Weights of a small GPT-style language model, trained from scratch on English Wikipedia: tied embeddings, 268M tokens.
Each number is 128 + 32 x the weight over its row's rms, rounded and kept within 0 to 255. Layers, rows and columns count from 0. Numbers have three digits each. The size before them is the row's rms in percent of the matrix's.

# layer 4 MLP up, 768x192, rms 0.186, rows 276-481, columns 160-191
108:133101146141171145130130142110135152130105080089133092121141143138179109131122084047087132145113
102:153112127078131107125108164167102136159123180092115136184156130138121098124202134130158120062153
093:067187120119155130137142094126158155157167090112096149120075119084209120125139091125133096157106
091:141115111158153143144057114128113116093160150123116115150119096142155093158105051145113160093099
084:144120117123117133120119131095143137119147154164191112136130074025124118092149174135137199141110
098:131153087120143105184104087114132121093164054101127160072180092083116133105149115041112088154104
090:156074095141092142151157177177122075134068157146092141152117139167132185119168110132088108204192
102:058060102169115097152137133078098119124131165165091112096162133148148118114115120168117151096099
098:123135153096089137110094128139151139171135129174165192111155050148126163138145099097136160089134
107:186121155129109152115142143118091084125117123189150066111142146147121113120159091172079137113090
095:097053138171122121152155134104155166113099145161157149159121183131170141170158114162105144083133
087:198082097133156089143125152111107131131101151131117137147155196115129175115129128112153078086117
104:175138167135078117106136103106122164198090087128144114169173157117090144159123053154135151139148
106:134140058133134226106156083089117130091121088147097047173126117158118112100086125025127103139156
118:155171159092166192107140134138058060165153096111110174025131113146153179133149129098101130136131
102:092128100118093100150153142168196163147082138148138136157108185054155138084112123120059107152127
102:149147153139118119154080121138106107092096156194088155182109137136117165159169117109143079083049
104:129119152175134175149128182125076085116116137147128138140142127109139097168108083131144128075127
098:126149062168157113191133159145125113125129084132117171131114158183153087172153147134096113108120
102:117127082177135095142155122142091139127146148080163155131121130113128127193046121102106115102177
100:140183101118107105087146124085126166119043135162108093082122104157095122118125159149113134107125
092:116063139089093168140166181087164106097083149174106112112120059172169127110114136130128110114175
089:177148047172134158158109114140105145130138090161102152146122179108114124141150103133120100097112
098:103123160108141099149100101124136104125118083179107084104105076101115170138170107069087111106155
093:082162106159147091103110084108158118107088133214059138104117101143132113172166120115116098074084
090:166165177122077139080129128163098131108123132132153124124153076142084174105165132138093099162150
093:162139104108104133146133131088126119096081168107176082067136153092093129147177162083053167106117
091:127103091083123147128136158194176043156107034138113172107121179114142083164168120127065078086164
107:099177167134063126070140147176108076116122118105102157104125058095147173096193155104108085135138
098:096120041069167124141115141107199152126066176128091150173151123119129166154195085108117135135156
104:166134141119168119131138115136053093087159139126088147121126092178165177104108150178111121100119
099:125134110065162148135091157126151162080130139196192096119076128078116147163154128138028185142113
093:139163166073112119189119121121130161153127141049100090108138088144153154124176118100144195155126
095:113103126074108104152162096122144114142159130161187162139090119072151153091074155141065119092103
106:086116116143105131094101100096168123150072150149096111153111143128150090089082077136105164122131
089:099181118112152126109096102152114096137165149198152136106130162129171148206088160069169113108148
093:046140140082118134099184075123104085185145125126126141102123110120085100160084135161138078145103
096:116130143148125196174066139112076158123189143105164109207186175122115156070121121131151080167100
099:082167168129150147167092103167140145174078102084119122153120083101126105163075131124138205163156
103:110176154177137163082038100145097129104086118170081080149133173179086125150144081196095161129058
103:158122116152162121184089188126109148137137191193084114142121174129114134133143103073120085104125
102:127155141090156123121133092122163129074121089135157136111154100139120166115083106156118144215200
113:075134140090134163153136131105131193168122142139150110125067166146122162151152156105104133119117
082:114123114127182115188083101079207071144113190141160114144151114126160119091161109140159129105149
123:150080114130097126164107138157147180124105117113158151126177113124144137099144135172120104128153
100:107148134093096074113163135189104125162157150076122117079158138113093155191150145175154105121146
084:129177218181118098193111130124139143147133137109144100140133104112173052112128108132121102082124
098:136118148100148143129164155132150152133058137069130146095136053119151107157128157096079213159141
109:190094145165141098090099198121160115137118064123186106120105112178151081097129117175169153153171
103:067185115151117100120111138203152187140128117078124084103103120137141133163222111147072116076120
096:132118144130070106175111219231127145070169067089113177102143096085122174100145098072176123117168
103:122080107099136104161104130136115103102117131058120139126150088128106124118124093171092112100136
096:109066100157129106144143118106204152110120157115153144099115150128118142137159134075107088226173
102:151113127126113110080134125107094164095116168118166078087204114136139147135138145147143173103084
106:080122120121138127123174145058169097161127160155115123136126189095129135086072150159132137152135
095:149103143134126125096125149122116114174171130118141128133168154063112150170051132127119139114102
085:102180090128135100181182143144095157162099100147164076069149152169133139069125215112107082034155
091:146127137136112136153146154133148080128121150117130141155104175156156094076155139092148069126141
106:139101095133116181197075083067117135147089143130152172163109126138165115135084133108193156103094
089:173153166097117097166148152144127119118099131154118123092164165146132200149080120122098111089175
095:196152079125176104185138161099141131124098129156201164093165155099148102122091096126125094094124
091:132074132194168155159101170138115103167138158152173114087139129120193105129051094090148134099195
111:112205060105128103153132144062076113116111101096122080151136128149173136152110128147144109116139
103:083097149168120076127125116122201133114099166107096110128128149156111106117101115051119124129102
114:139133176169194133105125071126125079150127073143121138140196075159093137122141143176107119069198
095:175134160093123160132185154096141109166114136139118176026098093141130110103170085117178131123100
113:112152129171137120111141146143143109145121180138120074143185121116181093182084082137121087088151
093:122125130129149124165106095095153177139130167092166168112138115121043085131098067122175108118144
093:101179117150123199133091177064196138118161118136170142156176083118094120153155119131113131099100
094:171144081133136132133148105083076157145150103124152163128144104150122093151213118121165137086112
100:134113125102107117141148192116100160143127163101089100115147161058119159151161099115117143166131
135:130141101120109142116137141166162125111098121113166121118203147108091154160126092139090150107148
109:144142158094175131077125171145130106114103187130156143099102087163106141115123145116051170113188
097:105130159131079183099133104122083091150148160182118128147154159113081151091135109130118164123171
094:166126130117080084119142104078030095134126128111091141143140135125124124117138110094128121063190
099:113139150130119127173172097131082096118106104152131108202150155091115096181164089104104181168118
089:151099141167188115119087116102136078059089097118131117122161093181148080124153125124082093086136
094:182143156128088048104118168116113152133081160097159128086151138150131121097156150119087135132108
092:099106143099150140101116141166109082201111161109082110192146099158202133165177117128148089200101
097:098124156067112087132076129129136131124074173092132117086130115071165124102165185106077120105193
093:126164113104152157111139098106104078117122156153148200084119062147170164131106161170096041165140
058:132142136118144117074143113117100145169130179127190122158141118160097126139117099112124129113213
081:118127117150127135082151123099129128086085103136195149169107032137076106176109087103144128082144
098:106116105118120137111143132169109116074104138095091083059104084122048122165137148149102180165129
103:094128093142110070124137143131189119155092084119157131165132129153121113129128119132096148087180
097:054174129127136148065142079118145125099137112167156131145135073165143159076139119139194161084058
095:150113114114148206125178166128119134107107154103069147091166143127205105132148135131069111159193
102:109149171124160116180138180188146130128102139147140126084113117147072098109121136096062118143136
105:132067135109153114151123101128080120137141132058157162057209118090167134134115118072104109138123
101:146112154099105212142143141149103100108119139147153061102117129089079139124139112079079109189090
101:153169138105158154132097128091137201117110117149100108165163158107142145046145112118151179158087
101:143099100128149078096118161151198113148135009085129078129124067182118127175123047134110119078086
095:126078115104141150153171146157142144102090129113177119137125156157118090092140103175118142066133
094:127117122183149091170107151092105172158143155075106158089083150171158162100107117118171072101117
097:129134117114134109115168080155131155080105120167085133115141160172188147191171139081149161096121
095:139156105172087112122166089141074099118123118176144169122155093176086121144133106098075099132077
100:041109214149064093090155112171205104136099103169101109148143060144127112078128175081092197108171
097:153107087133173128140104145129156153145150105078152091105093166177076050103132152110116136107126
100:150125108124187133156148155088210033120144141138168177151139148136095103177087141155142152136166
104:138146186062125200125109161178089145162139124093109096108116087171156166141132123144118134142146
094:118131143150130116125099187072146197100108108082127109140157078169159136057108092108142144137130
095:168161172134134179131150108117125100185132117153149049062077095150088112150118135188112131121145
111:163123102120144109137110157188069202089170073157119105141174160076100099127113140059102118132155
089:126157154133105166159106109159135115143078165076098139083093089125166150129178143095112149108181
095:115214154155151114119127151139117157109120181146105142142138092086138165129095160115176105148158
110:134101133154161134145164126178103131130128109128086130140143074080124143155139120098110133069089
101:161172113143128084175093182140171118190092117115150186157095113125128126137134134143130101130123
105:124121205121149133083066035110218160151097134161111116151157074155080134138098097076133155085100
101:136072124092174115069142132128176129125051134123183081084117199081092122141089094104176134119111
088:100143082143125139172155093123107185135100205128143143184146157156147126119144108133130064100170
102:172140137152128108126180135125129123105130166106140128108131101135092119156184139095099192149206
129:107108168121160144081127143184197153130112174177100118063144113178112155108099100123121101150137
080:150105177191166161115095096111144128175108174168167155149129109102116117149085144118162115147113
102:142134070158169110231124148156160128146123133126169161085160110100192124155130100158150146134172
101:110126178117067171130135133136138122184171131175160107127079106132130070159085131148061077125108
091:133136121117130093123108167099097121156198096113110139087121112122109121160203097120060126078080
102:103092131112117108123102125088100081139173167077136165113082102146121141163146119119133068115123
100:138122136079160070141163120102135098134163121140085101112129130129130124101098112169068155117162
117:112108124145115108133087101164122146133123177085085164168171108073140158167111112124135118101142
107:122118161166100054106118127065119167158141122172168082157116175173115189158110055126129154117116
096:112118088126201049117118093119121113113165112095130111060116134125104134161136124142091176129128
104:115145186155111129143110087102107138150138152113124107111086139031119124147109154115130132084119
096:169127078079192121118156174117147084115106114102145157117130179126115068106113110126086163091111
097:145097096178124095134147099099170126159107129092168130156055085124128175158097120158106093143166
098:092151179148097174103048183200147108186118109082091159120144100080087128136103204117118104127081
092:124167136115124116084131128101107133075086144142127080154141115116155179209114119173093104162115
105:132149111113142143135193160167140086111159142127122134093194175100129114166113108128125117101117
097:108117127116173167148153179149064118163113088110137144073114163200120103096113080150106158120150
090:095125106102185183168172153141136171063159094142177123139134092115145165110100094098130097139119
105:133136088147149096134093106122156148129152106099158157148100135127106129075130149146109111133146
107:114146143124125108106134174123120130092110135117139119082149129119128152118145157112147127079168
099:149105085135125113139102131152082100164125145065127112125109121165168217095152090135151115115094
090:114165134089123131123167170084054124103145174117128149116075130152108107091123118093190100138162
097:170105088205117096170144098126098076148110132128077147129165100100151117112079062146079058115147
098:140214127064075125089153180142196092117078138113118215110112085146129150149106123161089087138091
105:135134123166099143177121077110148034148144209129188104166147131103148140126108104147185140124133
106:061090133136147106107100201096161116114094150150171100159096143087130127144176097132145114152053
110:159104185129102093135147079113103165135086136124118110104100126110166077074122076119083178128150
101:126113124102118089180038108152160123140126168148143113181172155124080133141082132137118105149157
094:128157021157102192149117131097097140107197117153164129193114136131174093111129079160113096159155
107:122096130119143123120059110109179088192093154150100138112157174119160136189171108168151137061084
098:114122134118152112126126095095099117155105073112145110180172138079205133114145156094141152086095
103:171074115189131144164120179182117166083131094149124131135111145165174167167098078116137126080110
101:117128091092131127107123076115114127115124132121166098120145121110115147085122081098125071136199
090:186199109092159102113114128130126098117165215180138114083172094137178152139109126111127097146136
105:176106098168056056083144170132116110174099192125109130071112155120146154146163073126106119119182
106:125159164069172159124173117109139109106173120076123122139176145152108163137111161099117079088158
102:144201136147128115142158173118081125087150219166076169142191114156138172131078094149107133113131
089:119118130106123074177159129152197118134152117121163089132088104083112145141169181127122084104224
099:119072181116112132107072171158180101076115091174137093102146140135078090109102127082126129080140
091:102109115142156110078140172113119132168186125075091108119130204122124152129104099090086123122134
094:128148096144170196150154125149087082142094172139172133127151138140095064222134172114089094065088
095:151105024164125163134082093138117098101140130175153059096142115128127154143172134177090145136096
123:126131086137176149129126159102144086139093190076175018106207155145167090100120135148173155113123
098:065092152149107137092133127163094135123104151119086106104147105128151130158159147194128119180144
091:143124173136142151104095161144154110108140078209100164163140190101140105089189127083164127082115
098:140166086158084144101160169107106125153119093155097144092147088133089127128106125183148185124113
092:065072085092111137194143092173125154121161146088131062168082134127094157152128046106097107129096
093:132123155142150144124154173119093079161101131113125074081115100112087154158150181174126141135094
096:069175173092141151179152155127154126149143105065081081101161176158176096139123159127133099117231
111:099071144082131132082130147212134183141090113165113098111126125105209166172098108117126140128140
104:149118174142142172190112129093141169204154118153153122101144050142174159087059103085184119126165
097:120149159148126070166109147138172152125104140090121139153138121138131139136163096163147148102124
088:129136168129113081100169107146135069157099089176175072072188120143140117089177157151100114134130
093:115184176185092080164054136071104075113092161101092138090132127141144152106148143137110194133155
094:115170174086158103128148108229158124174136114164146068108091116086071141117167156115123115113162
095:151094122092153136125140192096128097146143166113183155072098067105119106120097132127093106209122
090:081108134050109146125062094132070173157162091171142104083147097112125152109120090141110078159115
095:085084167198145139158126160117095186125137100181201141147142132167117093085129116138120148083139
098:146073091128102168153148139081176102134161131160143128160157103099093146114131195116112156127150
101:110209168160194162135072165111112142100138105119124173089087124087064196135151150064161152165102
096:037148157097087118130159139060117208114194133084145131102136197138130123132094134155120095152120
097:122113138140124120150123112189116150127110099189151133053112164160083105160115173077106120134065
144:124161070124107136071130096186103113141178071101094090090124124112131142128166112134155086073103
101:118150112101130094189173122112120160116096106161120097145165134137050099121120038107112149159095
102:126123107174093089057166127132093072091136135110142148114165196094125162119160103087093136171125
098:131183089139115115088134121095115150133093107141125078128121116124145138142138108170154140161212
105:135155149071164120155088167120109160114157062144069111110148146175088085184077135085097112133157
093:102153115130119108153108150110098144136149183163127112082132083096154102142114091138115162134103
093:101083099201133118162174155144130097173120182161097158101124146121108148151115121084128117133115
091:080134122161111140130102117112134117135166086130106192129157096115137145078103101135077106146080
098:075157142141113104188133141070163109149131148082114189132089099183127148090116108130139126128112
102:093134105087150077092100119145112114146105120120192164088142147140176090158061098167159149122110
106:127147098232171141143152165118139100116157133115106080151155131127121145152135141102100131098141
102:142158170162106096129149142162140107129119078175145146151125163131149120188067076131128136138116
099:157148102170075135113141161159057063130181115158083166106134130143107184189214149088169091105130
103:122050154095180156124172186152119090078114188109138141100129129115111149143142120157141143113140
092:069123090105166154133160080181136123087078065144148127111139045130200132124135086127097124140158
103:120090146096160103078113107088131112101154128115144142056202168134170149130125077172169174141119
112:151146148084080107161140135061146145092116157148140194140144123115166178119196147141166118075095
103:168143161115126089078190152171132085104086141136090147119143080165155141166161127150134104190199
082:167098142160144141137048165147143133138143129134085116125119095092142159114139151131075111111093
097:084094174101163141147162110095130119123196223108096122106093131165075131071099164149118111066137
102:066068123164118123128178147141092068149111107157140168165135099083133176163161131115074141119135
101:116154140118117128111071181171133122096110143170143100166159136088141159143159136159144121104113
092:095221114166107126092113158074131091114160153135132148168106138118101127089141127075105135185127
097:131131135130127111182134139021121151157082147146149150063112069115156126114148168087146109201134
093:110094151093132177143193131114113188125066111111170142146090119163179138141143126165101178107161
092:170174095102130110106097150125111072151166123102110113093069145114128159157103086173134110123066
103:117121171067081145147139103097178159128111147113092103124106066088191163109138075128121107159128
093:178164131121085125122134099110122122140122156106127165127125188116071078159200068106108094125140
092:136141147111100139110141183134121193123149113108139136171157096181151194144129117148071075169136
113:082110147146185151067140120169181129092051095171175070084145114175162142154140107129163164144148
123:137167141146155098103145106167161145144154100120160121127096147075130151213139141126133131165132
101:123153084140122133154085131113081125167078145170170122082120123150137176172159150214114107116125
101:149085151197099098170114133134151161135178109109122074095171117159138116137110131101139133085106
# layer 4 MLP down (transposed), 768x192, rms 0.171, rows 276-480, columns 160-191
115:083121125075105122114072192190103134133107125118069102142156070099173132139081073130182106138109
100:140131090091140153083120118128100156135088075139154102138115133152115131120123110152182147157106
102:105109123115211150082138141140105160128148137093064135179122101169140115157149109115157158122098
087:091120144138075156109104185172134146155141147231129137120097147099154112129126155135098152084187
084:086078121114115113063115094144160107079104107203089107147134124093140162126170115160166125154121
108:114111103131120084115082156100079106059110131124210165108138045094165119137146062098083186138132
091:093083105179123125099165099105143098109168108128144111166132142161089077164161154193089120097161
115:047160161171138161152131158157181138101129126096061132111190164111153088118097105118112094133115
100:164174105122116158074113147103069143119146064140091103091070147123125116088112140160119130093088
102:167106061073135153194083112150103111101080130102119175186146150124191083141100146100181103119156
097:232122109168141118168125125123110135109122125110117127194089106099144085077142116098116151151091
092:181121150142097135151193106100043142128112145092116102113102149102131146127173114153148117202091
102:188118199145110160058192104178118180161102180066105155103148123158146131079161129118124124136119
103:177084112159113175130161132147118140136138135085163168073096137112136148131144114139085165185146
101:106104082096141131131100126131158121067136106163110136127161059171119152155143145182094090104080
104:154128139148111166124174136127048179095132143146123156142165059124133142175116157137126143192162
101:076171113132089134132130143119139116129156122088085100213138158162146095110126078101083097094105
111:083104106086099101109157103154148173138102147147155169105085089118135128066113109199112109190082
101:185114106163107161160091108180151142139097129164135103087071163140154123109119158135121116132125
110:161146150035108139133110097116152135184133106182151151096128047126060108066165127103122172168116
104:148075149102136148122248111138141145116124158091094140166095149031088099049111113143131133139152
103:109076139103118157081080153142158136149083138174167099110087141091089130076180158155143147089131
093:159114096196113115121136088084088141174111118089238104119081122103133096150102139138143138156083
096:111077160077109108094146132106132077110158152077123194079150110121083124165129118140151118091100
105:151128131117161186132083163138156163152105129106080140167134122117125106155155118109117186103090
100:119108098126154141156160166137137167148124091088097081121136110110181100068185134140121144084129
094:109135113063117142079118151155163143153180163102125112106095224106127088111145085135148100135102
091:102120169110091130090144098107102049135125134090144098169165172103071084118113134133099107143128
100:105194169175142131123146087126145131159171102133119099078127146145156107144095145132081115099152
095:142154122109105096107134119097096139163129171123100116049098098140155117085110087141087183084139
111:103141110101112093138108151151065133093149042120114166092122102075126120160142081145092136135130
101:098155082106169121083134124129120139160159069145131121094120140074193134150130176117172108134142
103:053122154153095094093083105150098153121147124186134128138153146109205089169131120125161123174131
091:074105146134169111145135137086170120170163154119126064118140178144099113047201132126142093114135
110:125160088135093110069095140164128115138101110078104131145073113173159108137108124102091129120126
097:148115086157112099129154142157136098117101143152111123115177125099194090171126090113057166116168
091:198117149073101120122122106163174159167109130103065134116147174099142124149064088165076136095163
095:174141122133076130113191140094127174163137144135097135188113120118182099160029106114101112173142
085:070132163162111131140140180178111145104146104103067120155104102145172097047123133116155065111124
095:179152117120112157171124107122096162090155132167164146134109136198153133130060162162107122161131
102:137135146187168071164110114046138127119159133124089120105137143083071124113193099129153128144158
093:128107134132113205135193115140164155094151071168126146123099108135106142149145129136109089189129
114:086143140105096100100137119126134126080120149120112124047091119126184131171153134095168130151099
097:134130142113138145120139160073121169144198102101157146068176118142071108185090128153105186136069
109:171143125199183130156093135126155128085091117103075105151130118133159132105130136104176135157166
097:143115087089099148122106130133113158093127198082127112167127067067117099169126077072095126061097
093:143073114135069090158122092172076147156126159086137173117114074151090158126138149135096164104114
094:162089081117164146104092134154153145085139132152116094061089135125125096124161088092134064125118
119:153144188134088114157125104137130154153125101109218151154145155157145111161107132092152176169142
102:102095169062080140104103177187131082097131086161135123213117181129127168119104134093175131117145
101:122097163179088112162174141145150107108079200137130127120210110127116083089153119071073136147070
093:135164099151096136076173112083085149137082087179122150086112129144139163123155122124140153136098
087:155117107065105095134156058142133151148159188144138140054122143107140131126163147186188115126142
113:120107124116075108163105123099140135093132119116132151106113129173051114094141087115125118034182
104:097129072154170156128142146109118106083139118121070131126131127142155102126075139135160136135169
098:145161143132167115108102106090105110137089138138115127131060156120148096095113077162131089115108
100:177144182130185133108110098150134165125175085167159171134073130097134168122125082143132107087103
094:154124046159119189068137158177150154126142117047099126119204154140171174113118202167107087132139
101:126137159178078113127190084087098141123124108088109171148098153099093145046125086179132140105118
092:131147179208153105147104106193163187179138193116115185102130154096125158127171135183120121132112
116:171180140064096107173163139175093119149036117104129129130185089126136109105093074143059132062131
093:167089116158138161126111117163149149193160163113158112145115178104085130106140187065168158150078
101:139133106147112111095152134113117166141061133206145147109071155112129171155140168145147102100148
113:101063140097154160107120145125162158156120126123115133062124159175160118114148136113133155101174
113:118107132106114116071136086087114133142147100110082104136238131219146150140101092123126085102165
100:122112110140168085145090121137108127134124089122118130167156104127214127129111086138135144150117
103:105112187152175150123111143087154166141125148131159079064159093160146159116172084148167173157127
096:140126121113187202106168110086111120115117066137145115152088119161106088085112103116126104093105
111:134146129159085119095090138087158130098126109132116114138125097063116145157134086160167088075147
093:121134109082118131130166138138193106181134096152101102120101164134113131087132196135140180129139
104:089137064165183056128143143113101062108099157146092152149161134117141116155133066096145111166100
133:130107147077069118148108133134097122163148089112144144151161187109116106225164148172073165100129
104:117137101076134143085068177109114142135144149104108153102085119159142082134157205145078104108122
099:149086129076140060168115136119135182151112155095142167114102060127153119159080116116116136156128
094:147067126159123143178102107092170143111185101024140117081123169114185129119140122086163080113180
099:091146130131127138101166129171144109096148106123150087145078179108103075130147141090144165145111
090:131173112167118114169136134106104120169121116101081112124112154139170191083110108147155158140179
093:064139132154196150119138052119149064129161080129142137153109082135150166101109145105147142120135
088:147132098120174120111178119116134173191124136155172111150149105120068120095125145087109168160181
098:187117130096151125090112155098112121141133112094066145083168113112096132183121139190138099188080
101:246061145139152142170155096125142057143082129098109151157094143099099147123089154135122132193128
073:106070170136074146122186062150074129072131119097126170158109121140103156145138181131205137116069
091:119106129117110133185132136134143124170163135088119098129132152139117123095114136141064149177157
104:127098098154113128089113093174086118135106151087080164131144123155132114195149122129139123143117
096:107083124104095143122113107153133112142072110079173198123088129159098076130112145115143098097115
091:144143113130141113100132160107128096156184152110105107125164176098050150180172120109096123115114
094:096198108206115084127147148137174109109131113082110112108083119106171144136137074139136111088142
107:138166170144070115133121125058143094118118162205098183061168107139120124078133093093109109147127
115:118112120140105091136136161147166133092129128134128195135125127121116097137161123126219181107056
099:145078088115088148095160136168190129143114106111111092140067127147156155093103074110167177090135
094:107136100098088116087094122141084133113100099084111151145130151149118131143057145128091131139136
104:123168155101114134107077111141132119097134163114138128141165159125105154122122160177137126155106
094:168186185145115155118127118071156109096133123129103122131107104139106174105128150175134101112112
093:178110116195142128146143181145064142143130133119155188148088089041107106129126146078128108131077
093:163111191109145170144185147109115131123117149077146136151152169019132107100060091110132120135137
092:133100169090140143066083148135151128111147178066068131144125125136099135146130136159149223115104
102:149129100086142143142122119095042126112062126049122119152121178081132120112097137192144083093129
091:179078089121148131112175167135133142116196153115148083105137161111115132054165094139109105107157
104:119101117088114096078165133139165089161132161172125137130133120122116169133132091104119126118054
110:142185148146136132095110197152109102105142121120172124122153153144085129157182094155082089160127
095:135122156135087163121082093092157142119116126135164178151145149115157126064136166076147089140179
092:168132119141152134196166104093161124178146118120159089163171096128136114130106151170149109117102
107:133103171184107145150081160120135147090113197152116141079103133145165092130096183119101148100138
085:143076081141101147167109115161140144137119106124118130149121107137122113197049156136133133139125
108:102154102160137107158084139098073147152084097126112170126119127116199144144163128118127122081109
087:130089234101125135136053148088120193125159124132179148114080116161130090081085135142139183168143
092:165128129122138106081177100112171166145166136158118113139159120177109080079098123141092120150161
103:148126179126134115140071068115170154108132107196160117115174105072172101119117092122115090129126
100:072155098118125167103088152121101139136150168109111103142125084114181140169193132156135150103114
084:110054167131063139078139124107155113169134100155119174102109118143112076140109119171155186127098
092:143086120106094087133158139179119087124135186109127097131077107183133122116135169102117143100149
107:128125117143134138086158144099122090158095164123121104044102182094106082025116102082118114201157
082:161147159176111121100136074132082089105097145165079127121115080131195122070121157131129137136052
094:135118100118131105166153125099147144155155134106181179172087129163080117118123145109156113110104
094:186106069144089087070159163132080128162195114158185144154140132159170034120111157171136175158125
097:109109188150121090153118105144152123134105149123137117058087103146138085058098149199133101144134
099:184100104154122103135113115114169153152177168103072178169145118130130086088134103121164165150109
089:117107116120156113151069122116137167111145118139074140132148141118139144140181147147103117122101
109:139104120170123124091114098092124101137142139127096108042096164129127096108124188131123168169164
105:125089129134148148120182086181093090176099087130149093144155128134098066138131140135210140111134
093:102127044087097088091149052164124092148193042109104100081145174105134165125148166156143141131191
097:155159097129095149140207163113082115122091127151125192084088157146133125134085086110130218167144
096:110159128125147127139202086070134123160144106119128148141113121156095158143082133067212132113143
098:153106141118099123119130114156147117125131094134078190178106159189146090097121166171142150067113
093:151087142084139147085147102187098176109163120126111140151104108076190082125087139131103109170136
098:138100169178097093154165102109101096130190107166152111123139144153099109154143118083083132172061
108:133131139169158153057146120185092155095120134118167171132104185074117154120142191139094069059160
094:155152122103176079101116153136051104137135157179118126132097097093140111138127116148104095109110
101:174142077109134157156117125073162131103147137172133136111066161094137134084139123081165050093103
109:096172133152151140085122123097134140145108162096146141124171107150112172130087074144089124091190
118:098125133136109121168116219137104096093082110090155102024157144155158107161115101148168112120163
109:083172162106090150151095162114186137103094097104101099119124109169130127156130164143160136069152
097:079160122108142169114111043126149142143086125103136077174106089088119124123139125119144143102118
098:103095078168089143126129138158149131117104149095139137177133169169106106108121167181117195165132
101:141105119139078134106128105086113085103111127075093103137171180133096091082148073160087116168135
104:143130135153116125069170133103156096119135123098123157144164195168071128150175103122155085145121
099:138069095036154166154093185174090149122144083118135115122135169129141184081100079144092122095128
100:128117142123169137141092097065126113149081131157157143116102048102122149092101161148133138153140
093:170128227108157139118194095055102130154146140098151113108062123106106125098134121103095138097103
093:135128091157179149142085113080165093098111126134170146063177144143170097119133111151154110135142
113:167117128104150177132159105114106167109147095127124149125058125186139080057095093141092126115114
099:130089166144115128153148149121141104087122163078145119099074127137164121168128178105154104125139
097:112148084119108115114111158184140104169155192127088161111142085111160091169083125045137124108195
102:106192131075147113151155156080118172186105151129140124151131063157100125088132101131109173087169
094:071179130129117146113119109108139117154148140124142148069072132151148100154145165200115107125153
091:106153178212143140131085109141129124130126138090075165179092134167152093051126193114134151125078
099:093074109149142137094124105099142184096148124137080148184120078161097133152132160112124072113129
094:101157112117137212165141107136160155138146065113170158078097172163102088106168102169078141106128
093:089086135191077104102161165064191125115160103137113148115140117137123072104153075103160125109096
108:125094187113111090148070135065140070163157149053108063138105120136116116127166110189146121076145
085:099110124140121143133175120143124102113103176154131131143146150108135115118109127222127156120119
103:102114090141120143144081171196143142117132152104125111079088167139116115133123059176113137152142
098:095099142127134105152152166125132160171120152138122138102147098106067099123146193149105133091101
115:182177112066091141108132124118111056191123119095162170165183093186144090065101100133138153134142
098:139135180095088149073073122133210145137124136148137085225094161105133130126168136136126118100086
096:138116088151131132113141079083075122082117160147103083078129149134174114166107128168154108105105
102:120111182147167076097117088113104155104127108154124099096178140078142070097097107101213147125201
090:129075228161091114180087190185116098177094060119152141103102113142107124109119168131177108129178
111:158118120207130094141134139144151141106153119125116118114121125143064059114143200134114095153110
094:085059126125147111176147141081098133105134133155100139112144165119130094101120154132122131118099
102:196121130170087116138168167043149133173141148136157144080062153078147138083151109143103132163146
095:175141066118119078142125142134147145125174096119100127141134203151116123086168163156066154081143
097:108160109201138160096152123112122127167149145120127146095138106105150139142135078157136135193136
095:078114097141111121094080114159162152172151141138099098188132133174091157204121136101111172106192
093:126036169096071071122096096130161160134148125156120149131088145133100124160170131173129091102164
097:092106144120139100157147145151148127137086182120136121110094115171108100144174126082092100151093
102:170136129128150168076140148136126149177138163169133160103062133129123185112181135129127159187098
090:148176111145089095144157149152174090143078075152124142151160156168116121103132100123125151146056
102:142114102036119161161131156157069154109085136135116091146125139160102124093167129109069076090116
093:192083124107111124134113121182139135143180148165114174198156124023147109138145150121183146180091
099:079129123109097146115180142107165061132124053151156179104089169145140099174116163116173146101095
103:148128076151129065206155118088134077076126179124109141135097174130125092087119112141094110114126
094:063146134125136191163054123118123157122088135126170112136144119114160110120085148162148168128135
134:190100116113160096120115103117121193107138139054111138058072110136142099116160093171125070106095
086:175145151130153088104184114127058134156146143070155099084049122105179134100160108110122113124108
094:183196167102123121145147115098133126107116111149146116151154138155138084100167142131116120093087
102:174138165146136102120134105161130141122102160129132180097144201135145127148073148078169154127115
101:066142096105160131176147136140113125122110136142128178096139196097158129126090171167127140085044
108:120102105105136125119140177139109074097158209132106128073067107120140169149105170096088158152130
080:130081162143102144083114145143147118061116135117072168189073126183057140096103182168105169154126
097:126094130059123074109103094141149145133178104134123040134125121113116135066069125149204112088101
095:126144124150136153169136146107073172140176107119124114102119168102072142114110154145127113141174
108:132071101141102109065150066166088139128169169142154155152131161080095126185119193142138072164096
105:105104168115078060113127135153150175124164120122138145093130116115081184129114107144113125197117
105:096156154137166102122144141123153140175146142216122147123085186136131126070156168159154185125086
096:140153140117151107102163169156164161176091143082101101133112190149187106129169097132168118125175
099:107188192159090093150136123105140178188156079112130123109102022110058117062121104107107085093166
097:102098189139077112164148125179151122142121098100120107106084146117096117211125113150182143151081
107:120121111185146074153141134111133139091102135120118113166146164146163078178159134161071116101160
114:107146111127089094119119144129149071141127105201088130142087174112136114111135106147133152142130
102:139116129133099161094155162109144134165080135124094168082105192100160142159132173167128173152104
098:124151158175159103158176120134130125176110075168155107130152101127113107156101072125136077130135
090:132125097132166110126144070172078128139166127098103080140164046077093126120145157124104143117092
115:141165136121165132151139142130081095154114093079064090148103146115106154122109084131066115120133
100:130121061124127156115156077132138108156103131082156100080147078139184117118139134140139134108122
086:174086160096103130129139170116114107139105143090111088081088116134104123108098169166131124197113
096:184101082126149149123092169198095158145187163144158097164115111159103133141100101128129180107155
091:138128149100152107141084126103181153147125111117169122136158190140169150131131150167132108124126
095:124111107130150116153124056132167135098086121103137108180122112131128090131076153175114138130181
105:063136094131027111148089110126140113107139122151129080172109154065135113101177075101113151150120
086:082108160154134081161128169177145173132124167116094148179073151101133136092149136091106093161090
091:135117162154137070164147089127095110137146165139135138144104141157055093117140102184187132175145
116:181137111043195123151183107127117145155146104150115129112115134102168131134101068148161132123095
109:209101097130102071143141134136129158121126076202123096119105169103162140150140143115101150135065
098:110095102110086070132091174145130175080111145146136081112096155165106051108148101101143155140132